config = dict(
    num_key_value_heads=4,
    norm_place='pre',
    positions='learned',
    lr_mult_o=1.5,
    doc_mask=True,
)
Each number is 500 + 40 x the weight over its row's rms, rounded and kept within 0 to 999. Layers, rows and columns count from 0. Numbers have three digits each. The size before them is the row's rms in percent of the matrix's.

# layer 4 attention value, 256x256, rms 0.0746, rows 26-76, columns 128-255
100:571541502509488477478524472500517485563599528410459470445488499473456550465586470532489528521460526497462550510500544532461540419495561508523457394460547478466516486513518487497578537507515531495462455513470500484587464530538473533515495520433469546581558514519507497437534390519471480499561477538468513569481512472493467502406500463505538457535483507524502531591496528472519486481531
100:462468464516519508488549538524470524474528466449520545532495470491476560434566454464506504500496573485423428503596508526546478496604494549533476541575483523531530467473427543542483512444518489580511540502450539497483410471515416506489514501452416577546516563486470418466470512499486547574541559513510499506471480474415521482472490504476426508525524476522503455542543528457507481505563
104:564500496477547468352505549453460554562473482504547532515497522474451443538529407424531600524532498520522560438507548434485474497505525500476460441469510488518535444509422479491476463527467546437425560530472511407541518505488494498550500551479525545497530418502519502516528411562475507477555519490479490504462569482484549507455480555486512523510438464542497484538498501480456493483522
101:495504493438570510463482483486553513478503563519525526520495533484529504532527446487518478539473494541505549508488539542500515431578450500468520491474569512514465502451444495480484472455608532488559458455521503544526419449435468514446505490453490507471494515518501485544443474458546460475484492557502509452551500481475493495538511493577543544552479491491443503481400597545534459491537
105:459513469479436495475469533517519532468518434543496458543491458535570578505523470513431492472508406462511431481557449514478467549510562507502486463476496497507493509452475476572472533509501525429529444451460558514489488450544509483500451583498535442420538532459446436469462555565542535503386559442487514463519513497513551442515570493549497523498487495460490476531473479517505493487532
113:512461524554493527404517516511448517449478479552480531584512442516557522478425503494570481525505498534484469504539451503452487482444465502505502498521491462495557568471523498557499449389456502487545549567479468519492555444524490493480366571473501434451530452530541537550536454547618505510516489487544502499420526458527501506522535440544523469496510458503472544490427591474492539498488
097:487473473465550471457513497527509497495458492527515498498489542450574436488479485459525474594496485562491496496516552536470542476461509516480467480438518543448481454555592495482508506547495557413490550572491449479566502451389537516478514579463539518527441457479576506500544572530432549518519438516507518519423458515518482536526420539484519531505469509595467418415517568525477450464462
095:466532452451397452515467501521531479462505442502598487459571449514484487487516517476549481500488509473500503529427459451525601468544550484496547546535509543556496510481551582532508493506507502475573408527515468475476494497478539435470505492542491540439518551454469438458439530459528496539528496445535440447528476530498474459497527544506446518510572447552553546477478428515462484488540
105:454504516491440574489549483533439492441505504487459486467536505465423571570541520544442482500479505523496448554493460530502443518528508519531512494603513491544486572446491431515445430521534520506512525527522469513454491451512423499538431540561572578428494493582496442511459525506556463481511461501447481515470530508458501478477509487464517510485485461499497496513418556541486421543548
104:478520567486573542496403507529479522473469572568498548471485472510516445565536485557539491495525540476532538468530473525542531522551504532514464510445498470518508490461551482489531533492522514472536554481521502533542463539557563523553528521517425535498452484463545546550536517517525530453456510588455471471509454537509530386505532492532460465531431541517498489459479499554558485449546
100:555455428519460481610520486519545521546519502513476475561499427515504500491497529485525514485538553485503539473562507512544488549479518397474490486509509559532534550496512557577490502508473418467493435513495465487542519417454517417534551471490548486466484494396516506537536475451517543408566477391503508493491470516517538585434537505475551463443439521468457504550545529456487515543482
102:515542589512615496602549501452447522438537555539465487499545580445521542542449484546442564480535474488486481482474522503479502487505506481454460553527533515538481548523500475543567484509481512480544414452540581478460504480535524518443494478583575558479528496522514476520478486562549525413491528475480432481458521477498575532502523535476495457505463560482464546494421586388526536498554
096:568457507514519497527512475543539506522476476494451527497447457553423448541500508546521513444431438497478508559473541497504518549434535558465420508464582437506512497543501471485516513502518476405535463534488453559509549514545524512481502506498533519451452455483502525508529445535556519492489471457512567499526495581506545456524487498527479442513551465490531493446488487511555549493575
106:463494503498518459438486494524529575588462516495528568469490525440513493515464517433474434469547459519593526443524532501490529454493450494465508559482531521500437437484520508506538531507576538483405484580510473532496460487517472576495519496441467471551538507502484515547426482533584530458487510554510469499449491496506469566504546561503455523470504548457465432434490526514483536468545
098:489507511571514567543512509583481432434539475493546472486480537529478495529464500411514530472624571512503453499439502541529471500473430484487587434472481483491388483521484490434496459597562538544462549503532455460501520515543459521455538427517529487525522503562554460456503520483510513498544524520520507485508562489484562535517479486471536470401533437504458518569497491516465504488438
111:492504402522453502532490515487520422493507499473519452533493444463542494457486519504532509472477508547506506543490408490463456519487471490548532451458518485508537500519503471547515425462515471535521435545491538505577502515457486416477443490513501487484473552532465488518523451460469451473532446431514542499550521519451545519568504561534489544458505465519551505478550417481596457606532
101:541547449499520477432480508450496472578499445510481483542536458477493488493426518459492481509496518583516539461521527502509530427530489378489516450492474523436477526535545490434507580480464528468480528495525549525519499455494484436529478516484542452490547471572444502534493466523589525431425560514556454505492565510510533494515568548479507551447465550437494442503528497496496432483581
099:514493534535484539559460509490500522494468451528609485475547543487510468493452550488508557468462525491549482517472483471455549477542524537497515533516492534569478477486547515544545468514467450572572550507597538470557526544474564481493476521427540494451546502492496433514505625484525491446499471504516447482575507528524488481470521483532530491431572482574464479473477490470484492518467
101:464477515555540528515556510480537459505479504458420505439444479457479423499528525495491509471439496448500478461553489501554491426491516536527528451400457462515478513536486498473560508532498514546539507482544462501506372567474490464441478529565516514533496483492459452496486529497469472494501464512483503526503513553450581489469517455539554475499573469502555480505440523579505593522486
107:569429436539516512524501453550523407563502505451495527491510440534497571411486516486553466522560471525494426464474489550549475490459422487490501505499528426493547438481484542519512459418513521625425559543477511432524471515481466467539479470550467458503469559523494560510523418424518490551566561541464530466449510483493495475485521479475526575503492507527486519485481527469488563475410
104:499473475477533504488492536558489595488389424473533500505538473464518553503470515505506586521516510491464437480512449573521480573489474437481517484481503517546525455509509511492581494513565510555498492553460476435521504545486473492480570579522519458509527534505479482459457500476511552566511547471504499503443572419472530577485562561485463491508510564547437505559416515438467485452455
105:490499526493535502474532523449541502495435460482550440471550425455465504402508577487550462502427512506550518496515536472557550479499459509514514530503437447500512510496505517520515503427454470466558532482506465542491485571482480529453408554553527513518483578499428514489427504511496459537497504550535487612516600453450436490467467524537519480600520492505527424495457562594540494452494
100:546476400524511516514451573442499474514461560607494516493509494526545503469507434514559454519528485503515493530508466492502496515486510441507526505494475550475483477492482493477402484494495476453612465484526555607481363537498508475512499498439524489534520490530481533457507466506480427556488522467519497520513581484502491511524540424526484553543516478526569486557498551506537479499523
101:457474499468536482467532461464497517541504490472564490568455535495549467496456426489595501467513570447438500472515487454537526522457554565513495562500447515568578514503525559481555578503592433549556482479457507492520448505482490404530491462553445516522501464539503465488495487472450478502481518505488427576498514534476587477474505498529533511473524414522494473542567493472527461470475
098:530467542475493532479492490520456516488510498546464511549477419506489514467536565522562475509542465534456477509555524475534442480476534475468436491485492540523546516408445578466431450381477454484493515468476520456550496526485542506463496487487533548524511468477479508507517441546514534576575548547479522492491540559456545470575488583577479469583374480488465459557460476471545493502533
105:574540483563495582496472506496457454431490589492500541484529498498557534482561531469496450476525459509492585435534541416508515530531532546514496542461479485456507529463463529482541507535518515499498516497552563534516427518464534507436542440534498524508461450519465486532519494504503536454552480454562440522493529595498527475491484520487521471442464532508518531482477549483496550518531
101:582431525488500549492432493562451514562559521475499488484576478478530479491468457505509557486479520540541562524502580497537485512520474476435504541486566505468488517441483538489465465457521510490511504487516501469564501535456576552461561541516475528466509469405459548540522501539545508485450509461489504538562463496528531504404500495526415522519445450442544586472550515470515518511495
104:500459445527561427517420424533430447535557459530544543400461452452480436570541466490443510545515530528531514548518446560514423414485493435565496447497498534584505483533513460519542475457475531544487554510444533439501597478478591560481505551496490503538495508527588395519517475532442564514509460545454522488436532543499450526476529518476477479469530453554527546478510499517544531446562
100:513459549455524471468472504531584540502504520508535485521447444469523485498566526518470517475508498448479438537535439533510496533519562536501537548462496490557415523501412492452585514566496501547463467515439510454508490505503570484453560463439450496449406573527488484486503531484468518557438512431579520491602412525514540445430465559535475519408511525521479538502503499480453498532520
104:558505513464509513501558488506509443442505450560513444532499517502534455520477505496575501461475469580445549502523405597441585459436522539529454519514498570442473486545443481564491447551510607469456450517494491461457562483449549456479492503446510516491480484441515504573503540483544490488565516467486515503516491484513418509536417564461560498561464475426553517558468450516541559494551
108:462518514490502522498474587481499484495457540529511603495520530457519471561530544400528475490460459455555471505483575475462558470544509575432527514528454532530461493580576522467549475519526470538548466483451547580484510473507557481525454552493468525521403395517556477503489456502487544496522506529506437592473477379545508431532519480455480443510527497565484494546564531455485510475531
099:517547488508456494536495438488467502504512530480523492517525560440533547451477535517530499449515516467557467558461425505523509519541540453462437538531522584459518452490536548498559493534481524499417568504462575493469520473550485534536603414543447536520505576506538485423465551492482477508480519499467475514436457500508452534472464535482508464424475521465450525471512487508456519472485
104:484499552585587551460472496493560468470518539540490487483398453491476528528524501434500549526447495521470454504484456529521562472457507483563499459461515482508416495388413480497496535540525495534483507484513532491533413511434482547479516440539530461539485536543568474515557491449523502545519458505474505488515371472511554516501481502552465512435622554559462530547454492573432530556477
106:532527459569460531562484539453468444482554477456553476445572509468433433519526561482486482469573469543497481547528470457542502522480464550457464462483563486442541514471554470502477465502498525545535525519477509491535490470470504499461477474497508448404470498446401488522464398531552539485465488544469417466510480542487584484496497475480461495502480471484481502536419496512516509553516
102:536434545486478502528500515482498473465470504512541546485488478531505447487498583559515490527453510525583506495446539505471438491460503528497550561540447442407431553496494497428568475526451466517527560523509450473487487527547497504437502468425502495452471540509542548562502484534557475490423461516468478491459474486502550476503520466549441468472455490447496558539532530472476469508511
109:477530568491549531474433580531482588500465542463531546463479418528472510586467535499481518545511577436502525511437521437544479525520433451519524453510585460459475506488482475508488437467526494511469484527519537544554465503487389454400514466493538486539569559492379444499495462473535431454516477467395501472506493509474512453603528494456518484540485494525555478567540452489477502541519
111:415488487451531461487559545580541522505474533409493550496500531481461469513442463541498564563520438441498465552521503453492508398412469515511559456508492513470500517540546476443531470518553543456498510504436532496488479490544508449434474519532511495518520479499421432587518432521471543519489465455564542523499608540502503533479518538533491491464482440478549490469452515552453571478519
104:576485429514450559438489495558539509535507432464513522492498536505547514457482483532470525517473556492484480528525484570542455523457556521494447523540457482527454485432474501494554466498579504538484514531461526518483505504494526494438530525574460492490551527481485498490511444469500445496525564528460515481463495459559484480489478497433504455467465464477582478505477475379434551456473
093:536531455499496525484456555503475555485452414529484452542484548489456464591519518466537571496463555494508521505483454531507493514607481519512483489436557423522470519576517491477526460490536512481496557471517412471498546459485514470502454530523457546506537433497504528539450562550501501531506522460495462497506454478516410520496539484479489485555437558502475464492469530474537587515534
108:569560470472505500508443509463467469464533462497606452507515539526483434555490536499562518507481482427532470494515492494567559532500464450520528463530529607531612478504520514518518495451509501473485503489552486458507499515411440513516526487406535562410495528453514598518492562504447503530491510493497516522447543465534456518485451470504543561455524531510531513474463477518505497612543
094:566536522456527475458530531470538484510499502491468527502503470394470477523483493554470513522514485592566453458481491584517565487553499546466444479433478507482502590574460490496548498562501580428497552508511479480475489467502454463463451620496571504534455526514489486442488497446502468530516543436543504474458499564515546496493482535481496541473390499553509526450494511534484560446474
099:480544502488443556481513459470492491531514482540483571509532504512561585485503517505475507497473489509505467490451471466523448492509490539490468518477476551541515539458527511479505434539491470440523417459411551507529568497460540526467532556526407548540458387461457457456540388538504547536501473553474566460445461555449509518564492511444506422556521523466521508506509486475551552506550
102:516475485428510563528476495507473527563480537475489519455506511513514543463487509494533536533525462562476487548549463480503499513459498458536404468488579473495479457473529453487436523577483473509492450520414460422545435466521520477510490600586496550454491514476538485554479502474506508494506504468581455528533523525494442516473492509489578478554512541493432546583552471511489515515532
093:516519473501465490507475476505442512466492505445515497489515510524454545494549561479490519512546458543415455458450521435429477530493550531500457477580493593521458546488474500521457525493530484482540431558574494535507513528495552445579501516466566534535428475539528539453426554475482544494529514532493477527440554489541374489517535513444529504465547502554509565517538503475563454563517
091:583489581497409505542509484517496514435559522513464507482570501465507506529482542533501510544451517512509461529512588478489457457489480466566448407464560419485497446436510511473479492458546605524478556467464541517570524505436515542501529542540505573488541529441496514531499440532475539462463500455534500484508431496455519520436513511522444455488522503428481452495505521536522428512541
089:491477539494525538501490473484503517518494519544462613456454471506492524509494553461422451455495433421490524472466452523445447546472449569465418408474531480486507468557511439432528523573521461564482471479484498465552514536390487488490526457560515475490473477480492552457502472546522503564510486449471519550566448454512553528462443486447517478470516523498461513469482497547499490467480
099:488467481483495541482555584453507474450579543601461505467534525454548495517501535466538496495436518486469522523512431499517504467566502526544516445499508488502516507535540508552488444557479549522474481471532496528494507520405469542428530498503455567497527445530524495453464577506500519549502493604498526463568456443545416456566496556494537463516487499432604489441457513579469454499498
094:428512454522472461424467474426447487491505462476532420577566490479536540494519493415469419538437490533486451458518528523553462500516547530488517518493470523455517521422538518482508457437525474485580533522466587533483523410546500538577469441588471537535455513467507469465481484482509482482520477485527518496524564553488557521479492485523544493449545527576542497490500481544475485550507
099:473481422482499523564515488488538486437517538415557493465543471476478568472423550468508441489574498483479443477432569469509473483447492489521540531503479529520474547553503517445514455569599587536520479398575506473466550466515461481521532479482468430495498533473469482515523563466486561556464473482463560517497506509506463508488446524461529521516557551602491538505510501554492537529487
093:434551497591464569506433517458380482518520502469520480517487531545514486546507489460515468478550462464487537532464504491453511484454457496464542552557512461489460447443477486464532524435480512478488448489513482501502480503455523476505508470507545510431440531516481437483546387574523497479547510468507493502509553572507406526468495515501499537456603556400440559482510470513446455530525
102:478476549436531520430446524483461497502459543520548486486460487484500434534493521547479408520525463475483497422539503527478495514542507546519477510544482476523541498422497555483469510535469432539546540496575514517546493500423439508537481570429466522493417524506548501516435442512562504550547536463504588480501471457552512397470526532462459495477504480504510514503533433504444548440546